Part of a small language model's weights: width 160, 5 heads of 32.
Each number is 128 + 24 x the weight over its row's rms, rounded and kept within 0 to 255. Layers, rows and columns count from 0. The size above them is the row's rms in percent of the matrix's.

# layer 2 MLP up, 640x160, rms 0.214, rows 160-202, columns 80-159
size [ 95  97  98  65  84  73 102 122 108 119  96  73 107 106  96  87 112  96 113 122 130 123 100  53  84 100  91  73 108 111  97 105 102 108  70 108  83  60  80 102 112  99 103]
[[170 164 109 153 148 115 111  77  96 149  98 154 128 123 148 119 163 121 128 124 116 145  82 142 172 143  62 129 105 122 119 119 159  67 138 138 112 114 138 164 121 112 112 141 139 134 164 162 110 126 136 165 173 137 122 135 115 140 110 108 100 110 134 119 125  83 149 168 166 126 129  94 127 134  93 136  94 171 136 115]
 [129 163  99  60 102 157 144 154 140 153 111 128 136 147 163 139 128 171 131 122 132 129 166 124 103  90 111 173 139 122 134 111 178 114 150 137 119  97 121 112  70 114 117 164 144 156  90 145 119 119 121 100 119 144 139 161 162 104 153 133  83 137 123 121 114 114 113 104 146  98 147 132 134 147 130 110 171 158 111 106]
 [137 142 121 154 121 110 160 153 145 112 154  98 119 159 119 156  87 130 124  93 111 120 135 138 103 138 116 151 150 153 192 134  99 129 136 124 120 142 164 106 115 167 146 127 157 107 157 135 169 120 147 124  90 134  84 116  76  83 153 113 142 103 102 136 137 127 116 165  88 113 133 157 132 125 102  70 128 128 147 165]
 [166 154 135 133 108 134 147 131 105 105  89 155 117 131 165 159 113 167 117 105 113  99 126  71 125 119  96 136 116 144 120 117  95  89 108 127 124 137 129  86 180 147 113 143 125 107  96 153 118 108  91 131 159 132 137  78 159 100 135 153  78 103 104 141 162 154 146 143 134 147 117  93 159 190 132 144 139 123 112 153]
 [175 124  90 147 155 140 115 122 163 126  98 174  89 145 171 116 114 132 101 177 111  87 116  99 179 112 124 154 127 113 138  98 122 115 117 150 129 103 164 163 100 134 114 147 142  64 124 122 184 108 151 126 101  93 130 100 146 117 115 127 141  85 127 108 151  84 120  95 137 142 176 116 147 137 127 112 110 172 123 108]
 [ 95 111 140 174 135 106 119 117 143 122  89 116 124 111 111 105 106  92 121 111 137 113 114  91  92 103  82 100 141 139 158 134  91  83 112 143 144 152 128 158 128  62 133 140 115 136 149 188 150 146 133 102 159 117 120 143 128 132 141 132  99 149 187 117 151 116 106 189  71  95 122 113 142 134 118  81  83 116  90 153]
 [145 101 151  97 131 143 148 156 142 160 144 162 118  96 114 135 141 120 117  86  98 128 108 143 159 122  93 117 115 105 126 128 146 148 120 145 100 148  88  96 120 150 135 107 115 167 139 148 151 143 139 118  93 147 120 108 120  72 123 119 121 108 114 161 139  96 112 144  79 163 133 170  89 118 109  95 136 183 129 149]
 [155 133  95 100 128 102 147 182 119 115  81 145  88 110 110 147 155 171 122 120  63 130  93 125  80 123 132 148 151 136 148 142 135 160  89 176 143 152 117 101 116 162  95 120 130 126 154 160 142 132 120 116 114 160 118 130 141 119 114 120 112 147 127  69 152 123 114 122 139  73 162 146 115 121 105 144 142 140 154 176]
 [131 151 110 139 143 113 130 129  88 131 144 129 160 130 109 166  98 141 133 117 107 118 145  66 113 136 129 152 141 109 194 109 116 138 147 125 125 140 106 159 159 118  87 139 113  87 119  94 143 109 104 118  65 113 124 122 119 103  86  88 113  90  59 151  98 131 127 140 122 125 128 179  81 132 127 124 154 148  88 107]
 [128 123 138 137 121 109 118 132 155 106 154 127 149  95 130 136 122 133 146  78  85  75 159 145  96 143 136 150 149 111  91 135 136  97 103 177 140 129 104 104 149 136 110 136  87 123 117  67 110 108 121 144 133 109 132 122 152 103 109 143  82 125 114 138 126 115 144 128 160 123 192  91 131 132 145 112 116 113 142 153]
 [133 119 121  64  95 126 109 167 108 112 132 120 157 145 157 115 124 116  99  97 134 137 158  92 130 103 108 151 139 114 115 102 117 131 109 148 139 129 128 138 130 141 123 119 155  88 108  68  95 140 168 121 141 118 160 163 180  89 162 111 116  87 114 102 140  95 152 149 107 142 110 168 126 149 177 128 142 149 151 135]
 [129  75 134 134 173 176 152 128 119  97 150 120 154 150 148  85 112 137 130 106 153 122 126 108 116 119 132 149 100 182  90 112  90 107 134 106  97 157 153 156 137 122 106 134 150 137 145 129 166 134 136 131  53  98 123  97 124 147 173 109 116  76 135 137 122 102 150 137 139 134 140 135 121 138 116 101 124 111 140 151]
 [136 139 138 140 126 150 103 151  85 128 109 131 113  76 136 140 104 127 119 132 127 114 150 129 139 138 170 105 116 147 107 123 139 135 117 127 137 104 166 139 102 145 173 155 122 156 127 122 131 117 161 116 156 139 131 128 172 185 152 170 129  93 126  83 179 160  81 132 131 146 139 121 139 101 108  78 107 105 137 177]
 [ 89 141 109 149 124 130 122 115 117  85  96 131 118 161 146 104 139 146 117 134 119 112 129 111  95 121 112 105 159 199 147 103  77 145 156 116 129 145 166 168 149 112 111 139 142 112  96 132 112 149  95  96 134 129 155 108 144  95 180 151 120 137 123 102 118 117 134  99 126 118 110 128 112 136  91 147 135 136 133 159]
 [118 132 154 114 153  99 155 161 160 113 120 133  96 146 139 151 167 164 135 135 137  94 125 139 145 145  71 107 122 173 145  93 110 121 104 116 152 140  93 133  91 139 111 134 141 132 110 152 115 115 131  88 129 118 114 106  97  86 125 140 131 159 128 120 105 150  98 136 142 121 147 168 176  62  87 142 150 123 131 148]
 [138 117  71 116 160 127 128 124 113 141 136 113 135 137 156 136  85 151 107 104 125 117 144 122 126 123 180 173 152 126 123 116 131 107 148 123 167 141 123  88 101 154 146 116 137  94 106 110 136 133 114 126 119 116 119 179 157 103 135 140 116 140  96 126 108 141 134 113 135 119 146 142 123 129 135 104 136 124 119 139]
 [152 139 142 103 144 125 171 146 132 153 117 150  94 145 180 157 109  99 117 117 135 117 115  96 119 123 158 117  77 111 134  80 134 106  95  95 152 139 110 130 106 142 146 160 110 141 104 133 147 112  90  97  55 152 127 125 127 137 108 119 145 117 116 174 125 128 127 110 111 164 121 103 140 158 134  86 119 107 169 128]
 [125 157  96 181 140 125 163 163 133 107 116 135  57 145 141 141 148 123 154 131 104 118 124 153 142 134 104 144  92 129 110 111 162 117  71 113 153 119  96 134 131  99 100 105 103 130  93 114 127 118 122 144 125 180 130 103 128 134  99 152 140 131 151 109 121 122 161 130 140  81 129 174 162 158  87  94 139  90 187 188]
 [123 164 160 135 113 162 116 138 156 108 141 108 147 155 161 141 114 146 166 117 137 108 154 137 132  87  82  82 133 161 120 133 123 114 138 148 127 140 149 110 122 119  91 135 149 108 145 130 119  90 124 116 158 117 125 125 117 132 145 126 157 120 121 126  61  71 135 137 116 108 107 136 115 138 114 119  97 124 163  89]
 [149 137  98 136 115 173 129 100 138 123  91 158 126 153 136  92 118 113  88 157 110 176 132 101 123 136 148 190 142 125 112 116 163 108 115 126 115 133 142 102  99 141 133 119 116 172 151 143  94  99 108 144 173 157 114 129 108 101 150 117  97 109 156 104 132 141 103  82 120 153 137 148 111 122 133 112 128 164 115 106]
 [129 106 153 125 141 190 178 133 149 129 151 144 144 122 148 128 115 127 122 128 154 121 121 117 124 152 109 124  83 136  77 132 127 135 115  90 127 179 105 111  99 153 123 141 180 128 130 139 119  95 145  92 100 171 123 131 110 136 120 155  91 132  98 138 138 142 121 152 140 165 162 125 146 147 105  68 137 143 145 150]
 [132 111 148  85 130 140 150 124 114 133 112 101 168 130 126 128 132 120 108 129 171 125 162 132 127 140 141 150 141 181  78 126 140 106 113 111  95 118 126 141 111 154 126 164 138  56 137  98  98  92 110 131 141 160 116 110 150 153 117 110 128 123 129 125 118 112 122 111 145 183 158 146 128 158 124 142 125 138 134 145]
 [ 97  86 102 138 147 132 124 167 116 135 141 112 143 145  73 143  84 129 144 118 165  96 162 112 125 154 107 128 126 135 113 136 120 112  96  95 156 128  71 148 138 119 150 108 159  84 104 103 116 119 105 119  96 106 107 151 174 139 171 166 138 144  88 124 159 120  91 119 145 146 154 113 102 152 170 122 137 141 150 135]
 [114 105 121 134 152 155 146 110 131 128 128 113 119 137 145 171 119 110 119 129 138 125  87  89 105 130 135 143 111 152 124 105  94  92 104 134  94  95 145 124 173 121  77 122 133  42 118 125 129 146 146 106 121 128 176 117 121 148 132 130 122  46 132 147 171 139 119 128  68 141 131 106 153 132 134 128 148 108 172 164]
 [144 148 127 156 135 113 133 102 126 108 122  95 101 106 155 145  82 176  99  93 115 108 176 147 136 124  44 133 138 143 117 129 140 149  96 130 101 106 164 130 127 109 108 123 111 139  72 136  73 134 124 147 164 123 182  95 123 136 157 185 152 123 163 111 136 122  97 117 116  87 104 105 173 177 141 142 123 103 146 107]
 [150 182 134  94 122 156 163 139 128 129 163  93 111 100 138 107 104 117 113 119 129 125  76  94 110 113 142 148 139 110 143  56 145  97 152  66 123 151 131 103 128 146  72 162 158 141 140 175 149 154 136 122 112 148 108 133 126  95 108 133  96 126 133 152 121 177 152 113 138 116 142 128 162 154 126 124 134 129 180 168]
 [113 181 152  94 138 128 147  92 139 115  92 122 129 138 150 123 112 130 100 110 176 113 128 126 143 110 109 145 114 113 116  91 128 157 139  98 133 133 164 122 110 117 105  94 142 148 137 117 125 136 119 103 142 129  96 153 112 146 106 149 117 133 116 170 174  86 119  95 109 109  75 137 119 142 131 166 135 178 155 151]
 [163 123 112 131 122 113 154 131  98  91 118 112 181 119 137 146 118  84 164 153 112 101 106  93 110 162 124 118 126 158 152 115 158 155 118 145 157 137 148 117 169 140 130 126 129  94 147 131 135  96 128 142 138 121 199 120 124 150 112 121 132 131 133 110 120 115 132 105 145 103 138 137 112 154 142 118  66 148 115  86]
 [149 139 123 114 143 130 168 121 143 147 147 139  70 146 147 130 124 121  97 123 103 126 120 143 158 198 142 135 140 105 136  80 135 106 104 156 142 121 132 119 123 167 117 148 115 182 103 166 139 156  93 121 139 122 114 146 127  74 100 121 151 109 143 117  91 130 119 140 117 126 141 104 137 135 110 135  82 106 153 155]
 [150 143 110 133 143 151 128 170 108 143  76 123 112  82 103 134  86 138  86 114 149  89  97 121 138 128 120  99 142 110 137 106 114  82  94 146 137 181 133 108 116 121 102 162 156 134 160 159 100 124 103 108 118 144 142 144 147 109 119 122 106 149 104 149 141 133  96 135 143  79 156 121 159 162 123 163 125 134 152 104]
 [145  96 115 138 127 115 151 192  54 162 104 123 107 155 106 146 116 122 141 181 136 111 115 116 115 156 121 137 147 116 126 157 130  94 124 148 101 100 119 140 183  84  81 102 145 114 135 114  83 111 140 143 103 159 133 113 137 137 162 111 152 144 108 112 115 136 134  96  78 116 118 132 153 107  91 120 126 128 120 138]
 [116 113 140 128  93 119 147 131 124  83 112 175 191 126 109 158 113 171  91 101 144 104 154 149 141 127 112 100 128 146  96 130  91 111 148 137 127 156  92 135  99 135 120 104 106 113 165 132 162 152  95 117 174 128 140 134 126 124 157 118 148 112 148 145 118 142 144 140 112 125  98  70 128 175 101 160 142  96 112 130]
 [126 139 134 123 131 142 122 125 128 146 112 107 186 137 142  98 144 158 102 110 142  88 137  93 113 129 141  95 173 145 135 157 124 107 141 160 139 157 127 162 194 130 103 105 114 119 113 141 127 129 167  96 116 112  86 112 107 117 122 137  99 146 123 103 108 100 141 145 117 153 200 123 117 159 158 120 134 116 166 122]
 [146 155 125 149 141  93 151 111 104 157 105 143 160 104  93 134 149 156 161 128 113 140 128  83 151 102 139 144 131 159 129 147  90  92 159 152 150 120 123 135 140 133 130 140  87 130 129 137 113 114 105 147  93 115 131 138  97 130 127 135 127 119 111 126 103  94 139 136 137  56 134  83 147 109 173 127 116 132 124 161]
 [196 188  59 137 127 124 129 147 134 110  87 130  97 163 119 148 162  69 155 121 112 165 115 121 115  90 130 145 143 136 146 124 144  74 143 132 160 105 126 165 118 167  97 135  86 147 120 123 177 153 110 119 112 121 118 142 153 111 156 121 116 126 149 131 166 129 108 118 137 157 115  99  89 161  85  62 155 124 138 101]
 [110 138 114 117 118 120 156 154 119 163 114 128 147  86 142 148 111 104 133 130 116 125 114 112 135 141 106 105 139 156 119 152 106 144 136 119  97 141 153 121 130 116  96 192 123 105  76 142 107 170 138 147 135 137 104  89  68 163 117 127 158 123  70 133 133 138 117 159 142 106  96 114 161 150  99 156  99 115  74 132]
 [117 141 105 148 167 149 150 119 145 119 135 104 127 112 102 156 131 144 141 156 127 137  62 156 173 156 154 116  78 138 130 133  87 106 110 160 125 126 122 172 110 124 149 157 101 175 117 143 110 165 120 109 124 133 112  97 157 110 120  83 154 158 106 139 164  74 159 154 156 142 137 117 118 137 117 141 114 127 121 128]
 [125 146  81 149 175 145 160 146 124 102  97 152 134 105 135 156 106 112 132 113  94 105 145 124 123 129  96 156 135 140 132 118 125 111 148 172 121 141 129  96 154  90 108 117 117  77 140 130 152 143 125 129 126 107 147  93 113 150 149 144 109  60 126 121 164 133 128 121 132 152 158 125 101 164 111 154 162  97 126 110]
 [153 175 130 109 148 149 159  82 115 158  85  86 172 136 134 154 100 116 117 129 121 135 154 166 155 163 171 136 123 152 149 135 146 146 127 102 159 127 105 154 130 112 115 138 137 130 100 155 127 130  78 126 130 122 165 135 158  88 131 127 116 111  80 135 136 154 139 139  93 163 104 126 160 120 125 146 141 141 125 103]
 [180 127 124 110 140 142 139 161 132 153 133 123 108 129 110 147  94  88  84 132 128  96 129 131  84 133 100 118 105 156 138 137 126 121  97 104 133 140 170 140 149 115 100 154 114 119 137 129 135 128 129 123 117 152 142 146 152 118 156 113 120 169 113 155 136  90 106 144 108  97 128 128 136 149 129 113 114 124 172 131]
 [137 124 129 118 145 102 132 124 122  75 130 133 163 166 115 110  69 131 138 130 145 120 118 132 127 122 138 111 148 132 143 135  85 156 130 117  97 146  79 136 161 115 142 133 105 112 115 130 109 133  76 160 127 143 161 103  98 128 104 113 127 108 103 127 117 119  70 144 115  84 172 152 151  97 126 153 153 150  86 151]
 [159 118  97 127  89 160 133 124 105 119 133  83  93 145 135 151  80 134 164 113 135  88 158  96 148  73 107 130  79 101 122 157 134 126 137 147 113 104 148 160 135 129 117 135 134 134 125 102 137 155 145  92 105 155 136 138 166 160 146 163 122 113 108  82 112  99 144 109 116 155 134 103  89 128  72 147 101 131 124 128]
 [159  88 161 138 122 118 117 169 135 105 118 149 153 127  69 188 167  99 169  79 114 130  62 107 101 119 122  86 109 113 136 125 159 146 112 168 144 111 170 138 130 143 133 162 134 136 145  92 148 132 149 135 125 130 130 106 103 115 144 130 152 109  78 117 124 114 139 128 116 178 127 135  89 145 147 120 135 144 103 185]]
# layer 2 MLP down (transposed), 640x160, rms 0.16, rows 160-201, columns 80-159
size [ 91  90  79  80 110  95  98 110  79 132  96  84  98 105 101  74  97  87 109 118 129 135 108  53  73 109  89  66 103 110 106 111 106  92 119 115 101  73  82 118 115 106]
[[124  95 153  80 123 130 125  99 130 108 154 111 139  81 114 108 115 147 141 158 102 141 153 114 104 134 149 120 158 152 167 140 157 127 127 113 119 138 131 123 150 140 175 137 151 104 133 104 112 135 100  98 132 119 140 189 133 207 108 114 179 143 136 137 116 163 142 120 140 100 152 128 157 158 135 126 139 138  80 141]
 [109 128 104 127 118 104  81  41 127 115 103 123 123 159 115 122 173 109 120 123 124  96 146  92  94 111 121 103 111 123 106 148 158 139 101 135 122  96 144 131 101 139 106 139 145 118 168 115 136 124 161 155 162 113 117  91 127 147 111 131 142 152 116 108  97 147  73 135 129 113 168 114 145 124  90 121 137 167 122 175]
 [117 143 147 150 113 141 117 169 101 149 117 147 117  74 119 112 170 136 158 133 112 103 141  97 115 130 149 122 121 138 124 123 111 126 126 116 157 131 152  66 114 133 126 114 123 146 116  52  68 119 108 115 129 117 108 137 136 153  94 143 132 107 105 152 146 132 140  94 162 108 119 117 107 114 149  84 160 119 148  97]
 [119 139 150 148 101 111 101 130 128 115 110 121 137 102 161 108 145 156 109 140 101 127 117  84  96 135 137 100 133 115 136  89 163 117  79 124 116  89  91  85 138 159 142 105 135  90  83 116 127 146 136 101 129 114 125 150 163 148 104 157 115 118 185  80 161 181 107  97 192 131 140 145 101 142 145 123 138 119 145 120]
 [175 140 118 113 116 101 122 180 120 160 121 173 111 139 165 120 119 135 118 129 135 144 154 136 119  95 124 129 151  90 125 151 135 107 131 181 123  99  94 108 105 133 142 152 167 115 134  95 155 134 102  92 154 156 179 134 159 156 141 173 109 151  98 172 130 134 127 118 129 128 160 123 142 133 165 166 145 113 104 143]
 [112 136 107 128 141 143 134 144 145 118 125 111 122 125 105 152 106 130 117 178 121 175 131 165 121 156 133 113 150 124 119 128 139  86 141  88  68 121 126 103 130 123 113 180 142 143 131 133  70 160  93 121 157 126 122 112 128 149 130 138 110 153 103 151 120 144 102 102 101 129  62 108 160 124 122 124 134 143 145 151]
 [131  94 124 114 117 121 110 140 133 101 165 134 137 125 151 118 166 118 117 159 112 133 155  97 107 135 131 135 146 128 148 118  94 101 138  73 138 130 125  83 153 161 146 144  95 122 116 135 157 140 136 121 190 138 160 119 118 157 117 131 138 136 101  97  96 151 115 153 128 115 133 126 122 144 194 114 171 124 136 124]
 [108 127 151 117 151 139 111 125 107 128  75 157  76  81 149  86 153 107 117 104 153 107 121 145 140 103 134 122 149 134 114 141 103 149  80 152 100 137 123 140  89 175 111 123 146 165 129 116 130 115 139 117 109 134 114 158 131 123 130 136 116 146  80 106 140 135 141  88  95 111 110 112 140 136  90 144 131 113 176 136]
 [106 134 131 149 120 111 112 135 120 142 122 157 154 121 124 149 145 136 166 127 138 137 130 113 101 107 110 162 145 138 149 118 132 146 150 101 115 121 128 117 149 111 116 142  90 182 134  86 141 136 137 126  76 141 158 153 145 149 106 137 117 131  83  99  91 138 133 117 140 121  80 167  56 168 119 122 127 128 161 118]
 [ 95 130 151 147 125 127 120 115 156  98 167 146 180 113 159 105 127 111 159 130 114 128 148 124 105 131 108 119 135 134 137 114 101 108 139 129 103 143 136 145  77 128 145 177 161  98 134 103  60 128 138 110 125 134 156 131 150 159 142 136 132 131 141 146  56 153 156 171 130 134 113 139 121 141 165 172 158 156 128 131]
 [111 106 108  97 125 116 124  84 119  99  77 124 143 176 111 110 100 150 117  78  84 151 149 129 124 133 164 142 113 132  97 142 126 121 127 137 125 121 127 134 136 107 148  86 126 102 130 147 153 169 124 153 169 127 168 124 147 141 157  88 141 152 141 122 169 156  97 125 139 164 105 147 128 131 125 118 135 110 132  97]
 [108 122 188 139 112 152 135 116 134 128 124 164 142 131 106  99 108 125 148 107 147 154 143  84 110 136 134 124 119 162 130 133 136 167 102  89 125 106 129 109 152 121 125 120 145 128  91 116 162 150 138 140 141 123 148 126 115 142 133 143 154 159 131 127  86 142 174 132 133 133  99 112  85 106 126 192  74 149 102 165]
 [108 112 125 152 102  94 139 110 108 139 139 171 180 179  86 131 130 134 117  83 129 131 147 161 207 151 167 143 127 143 117 127 110 124 158 110  96  91 150 162  75 123 104 136 106 120  59 125 151 126 131 154 123 102 146 138 125 168 129 134 170 125 142 118 107 129 139 138 154 114 142 164 122 104  96 131 119 147 165  92]
 [130 129 147 110 137 154 141 102 106 114 121 113 153 113 148 102 122 114 167 130 155 128 115  99 153 133 154 124 115 146 135 124 140 116 126 144 110 129 154 109 155 129 114 138 113 109 144 122 139 144 143 166 143  58  79 127 188 140 123 145 164 161 128 163 164 141 148  85 138  98 108 128 145 132 181 145 124 101 117 121]
 [ 99 143 148 134 100 142  70 131 148  99 106 133 146 119 142 153  92 102  65 132 147 143 117 152 129 120 103 170 152 157 104 135 168 147 105 125  86 176 101 150 144 124 127 133 149 120 174 155 127 111 147 153 152 142 114 135 104 120  64 176 123 194 114 122 124 142 127 154 162 103 115 148 125 121 146 121 102 104 101 113]
 [123 119 130 160 152  97  96 117 152 104  83 154 195 131 114 136 132 118 144  83 106 109 133  95 101 133 101 115 146 140 148 139 134 166 112 143  98 139 132 135 150 193 126 132 141 110 151 102 141 117 129 113 119 117 117 142 173 137 140 127 116 107 173 111 142 140 186  93 146 126 136 119 125 132 123 159  99  66 129 109]
 [ 82 171  74 133 126 118 110 123 113 121 146 116 134 114 115 136 119 132 135 114 159 136 124 134 107 114 162 137  87 131  89 185 118 107 133 110 118 163 145  95 122 162 134 167 113 128 183 122 165 132 172 150 124 124 121 130 123 141 132 161 143 124  96 134 131 167  79 149 148 129 142 135 123 170 175 157 126 110 132 180]
 [131 159 100 125 165 116  71  80 116 190 133 106 153 179 127 127 139 150  97 128 108 150 128 135 114 122 170  62  97 116 154 160 138 125 103 141 107 120 138  76 100 160 140 144  95 152 144 130 126 106 143 115 132 137 108 105 112 130 135 134 123 125 139 111 120  99 110 110 126 117 116 123 149 133 115 127 138 102 112 119]
 [103 118 166 144 132 136 102 180 107 132 115 122 139 102 145 135  95 110 159 114 121  93 146 113 143 108 120  87  85 133 118 143 121 143 160 147 137  94 133  95 103 134 122 159 170  90 175 153  93  97 123 163 135 150 104 111 154 119 143 138 147  92 164 137 105 121 144 171  72 112 114 128 107 139 144 115 108 166 141 142]
 [ 91 108  83 134 114 116 129 112 124  95 108 132 109  94 103 136 131 135 143 139 120 125 160 125 133 163 127 155 136 133 106 111 208 135 113 135 178 146 132 138 132 159 122 150 113 129 159 118 136 121 120 128 142 138 109 160 143 181 165 109 114  85 132 121 119 155 139 160 156  97 115 107  63 155 139  93 102 116  83 133]
 [ 86 131 158 131 130 142  80 118 151 130 137 130 105 127  96 111 137 127 146 112 115 110 157  84 126 101 127 140 126  97 148 130 102 131 117 132 167 139 117 119  85 112 135 118 164 142  92  68 138 129  98  57 118 146 130 194 108 116 132 139 151 138 125 155 145 128 140 123 144 111 127 138 132  93 156 164 158 144 162 132]
 [124 142 128 124 159 141 101 158 106  97 101 139 124 150 112 149 125 119 138 103 140 144 157 134 133 142 167 126  95 168  75 117 137 122  83 126  82 157 128  98 131 139 160 152 154  78 119 128 114 137  90 119 128 161 115  88 161 129 162  86 116 130 123 105 159 117 144 125 135 178 159 144  94 133 119 133 105 121  69 145]
 [115  99 101 110 138 146 106 132 100 147 137 129 151 108 131 129 135 133 115  98 168  81 152 126 138 134 103 166 136 137 132  92 102 141 136 116 156 149 124 120 115  86 138 142 165  91 106 135  97 116 142  90 144  54 128 143 155 101 148 141 134 115 130  99 128 167 147 105 137 159 106 167  83 147 148  99 124 135 104 158]
 [101 105 133 138 128 140 129 107 130 102 125 109 135 173 129 114 108 153 128 134 108  98 136 178  89  98 122 100  92 138 113 133 141 139 134 190 131 131 111 115 115 120 166 141 166 130 156 145 127 121  58 133  81 116 184 116 155 128 188 139 153 133 128 141 171 130 147 129 108 159 137 161  90 122 142 148 133 118 169 106]
 [139 143 162 150 119 101 115 130 139 148 141  98 115  93 129  95 120 101 108 101  77 140 120 124 154 145 137 138 134 101 158  95  99  97 168 123 122  90 113  80 164 117 137 122 136 137  86 135 119 128 108 113 122 120  95 141 138 159 108  95 144 119 141  92 127 121 123 157 115 102 143 152 121 135  93 126 139 123 121  49]
 [130 205 106 116 133 131 139  83 126 156 139 155 136  88 122 101 102 128 115 112 160  82  94 131 115 131 128 186 119 130 138 103  73 115 129 145 122 118 124 106 126  80  80 145 117 146 131 141 158 140 124 110 121 118  95 112 113 165 137 102 142 143  92 132 121 140 103  77  87 139 126 131 144 138 126 150 111 131 134 124]
 [ 84 140 155 111 101 132 124 107 105 153 181 129 145 119 130  82 159 131 161 140 124 165 132 118  93 114 136 168 130 147 148 137 155 130 135 125 103  95  77 117 129 132 101 138 112 113 125 114 155 120 123 111 103 109 114 155 154 113  72 126 147 131 171 160  95 139 103 106  82 134 159 148 156 125  94 164 103 165 105 126]
 [128  94 120 169 114 131 109 144 113  92 166 135 147 109 134 131  94 134 197 129 129 146 136 138 122 108 105 143  52 110 110 109 152 124 134 118 124 144 129 133 121  90 100 100  97 106 105 128 108 117 137 138 116 133 155 121 146 171 147 113 180 165 153 152 120 120 114 138 134 143  92 112 132 165 111 132 123 139 133 138]
 [166 154 122 142 132 119 168  63 141 138 141  85  95 109 126 130 127 125 158 150 118 100 112 149 162 118 171 158 120 113 122 147 104 194  96  99 134 141 125 132 145 108 133 141 136 113 139 129 159 130 146 106  94  93  83 143 152 150  80  95 113  99 121 106  92 146  94  89 122  94  94 131  93 116 158 183 116 125 154 127]
 [114 136  85 121 153 169  91 118 158 103 141 145 147 129 150 102 138 101 106 135 122 161  78 184 122 119 112 160 123 124 137  78 148 104  94 138 100 120 152 121 151 115  80 143 113 128 116 157 123 144 179  93 131 114 157 122 143 139 100  96 136 132 140 185 123 138 129 162 130 102 118 117 124 124 120 183 118  96 121 135]
 [132  93 118  94 138  96 126 126 107 133  81 134 178 136 125 129 132 133 147 135 121 171 134 142 169  89  99 110 137 123 105 118 122 120 159 185 121 128 123 131 110 102 130 100 156 127 126 125 136 105 161 111 125 138  89 135 138 100 125 137 119 113 102 141 150 112 158 142  71 100  89 184 117 115 151 149 146  99  90 118]
 [ 97 111 128 127 106  93 125 149  94 139 102 104 118 152 115 121 125  86 112 119 149 125 148  97 126 103 136 116  95 129 124 119 152 116 149 125  67  91 131 113  92 209 118 119 103 104 175  93 121 131 126 126 124 111 150 128 111 155 105 123 126  74  93 109 124  72 110 107 115 125 119 178 102 149 118 133 115 160 132 137]
 [138 137 107 143 110  98 143 118 143 114 138 134  98 121 122 128 125 121 127  88  68 107  93  94 128 130 150  96 136  89 170 120 153 122 141 140 176 153 178  50 126 157 110 165 101 166 121 119 135 115 114 141 155 113  93  94  94 106  87 142 118 111 134 100 149 101 114 164  98 107 180 117 131 137 136 148 141  99 146 148]
 [134  74 149 132 198 144 128 129 106 146 116 133 181 124 145 108  90 111 126  94 117 117 119 155 115 122 102  74 130 150 168  99 131 109 136 145  96 118 151 126 140 161  89 120 138 137 117 139 185 151 101 127 157 119 129  97 147 126 140 131 115 131 168 156 113 126 171 117 142 152 129 115 116 147 132 109 165 127 114  83]
 [167 119 153 128 166 112 111  97 135 122  77 129 163 113 146 129 123 126 167 119 116 124 155  63 123 121 126 137 134 110 125 142 123 159 137 171 149  68 164 145 131 140 120 103 129 152 134  66 154 142  86 125 120 113 140  93 133 140 125 153 104 189 152 107 123 122 128 175 146 136 181 126 125 126 140 137 139 114 130 134]
 [146 165  86 110 114 152  75 126 124 130 104 143 139 115 149 135 102 126 156 103 125 124 128 135 134 142 139 155 163 105 121 103 134 137 168 128 149 121 171 115 122 150 117  93 109 139 104  98 127 132 140 146 134 119 159 162 146 116 121 130 132 162 173 113 135  94 129 121 127  79 124 154 157 171 159 163 129 120 113  95]
 [131  64 121 130 120 148 108 110 124 142 139 133 122  73 188 139 153  94 155 185 142  87 170  88 141 133 137 109 164 135 110 110 126 117 103  88 127 147 144 146 197 118 124 129 144 120 138 112 138 110 131 112 112 125 106 111 144 129 137 179 152 176  82 116  77 150 122 117 122 148 130 106 113 104 123 110 111 156 120 131]
 [119 170 122 175 137 119  83  89 164 105 103 160  89 123  89 136 143  96 137 143 115 108 129 120 132 109 106 148 165 122  89 111 112 123 142  98 145 129 153 124  64 120 132 112 101 114 160 151 167  95 125 113  86  98 165 140 101 149 187 145 112 101 118 160 134 138  98 134 103 130 134 139 116 153 111 120 145 124 106 117]
 [122 126 171  86 112 134 134 137  93 121 154 161 124 118 137 136 144 112 133 152 162 142 136 134 152 168 162 148 149 140 121 139 153 114  75 117 144 110 158  89 112 110 140 146 128 136 125 114  93 108 117 140 155 150 123 170  92 150 110  91 119 137 134  66 157 176 112 113 140 145 140 116  79 113 162 176 130  44 128 139]
 [173 104 120 106 130 125 105 115 130 115 154 133 147 148 128  97 144 100 121 134  93 147  99 184 140 130 134 140 173 114 138 126 166 147 106 119 141 126 144  84 135 116 122 104  94 162 112 136 131 135 148 128 161 149 125 122 111 111 146 100 113 118 110  81 158 113 127 130 128  91 138 160  97  99 127 140  91 146 120 118]
 [152 118 121  98  94 123  98 121 131 143 113 116  93 168 134 129 100  61 117 133 163 169 144 127 117 128  84 140 133 117 121 119 132 132 122 131 125 104 112 148 143 144 133 144 113  88 130 113 148 120 142 113  96 155 184 168  87 151 106 145 133 113 146 126  94  98 146 122 101 124  89 150 106 108 151 149 125 160 130 134]
 [136 123 155 135 107 166 120 125 102 117 134 118 114 123 181 122 115 100 142 131 153 108 202 135 127  96 122 135 117 166 156 141 129 117 114 128  92 115 157 170 128 108 101 109 132 169 134 120 120 109 109  95 108 168 167 145 112 130  95 132 151  91 137 132 145 101  99 123 109 104 139 127 100 114  96 100 125  80 117 103]]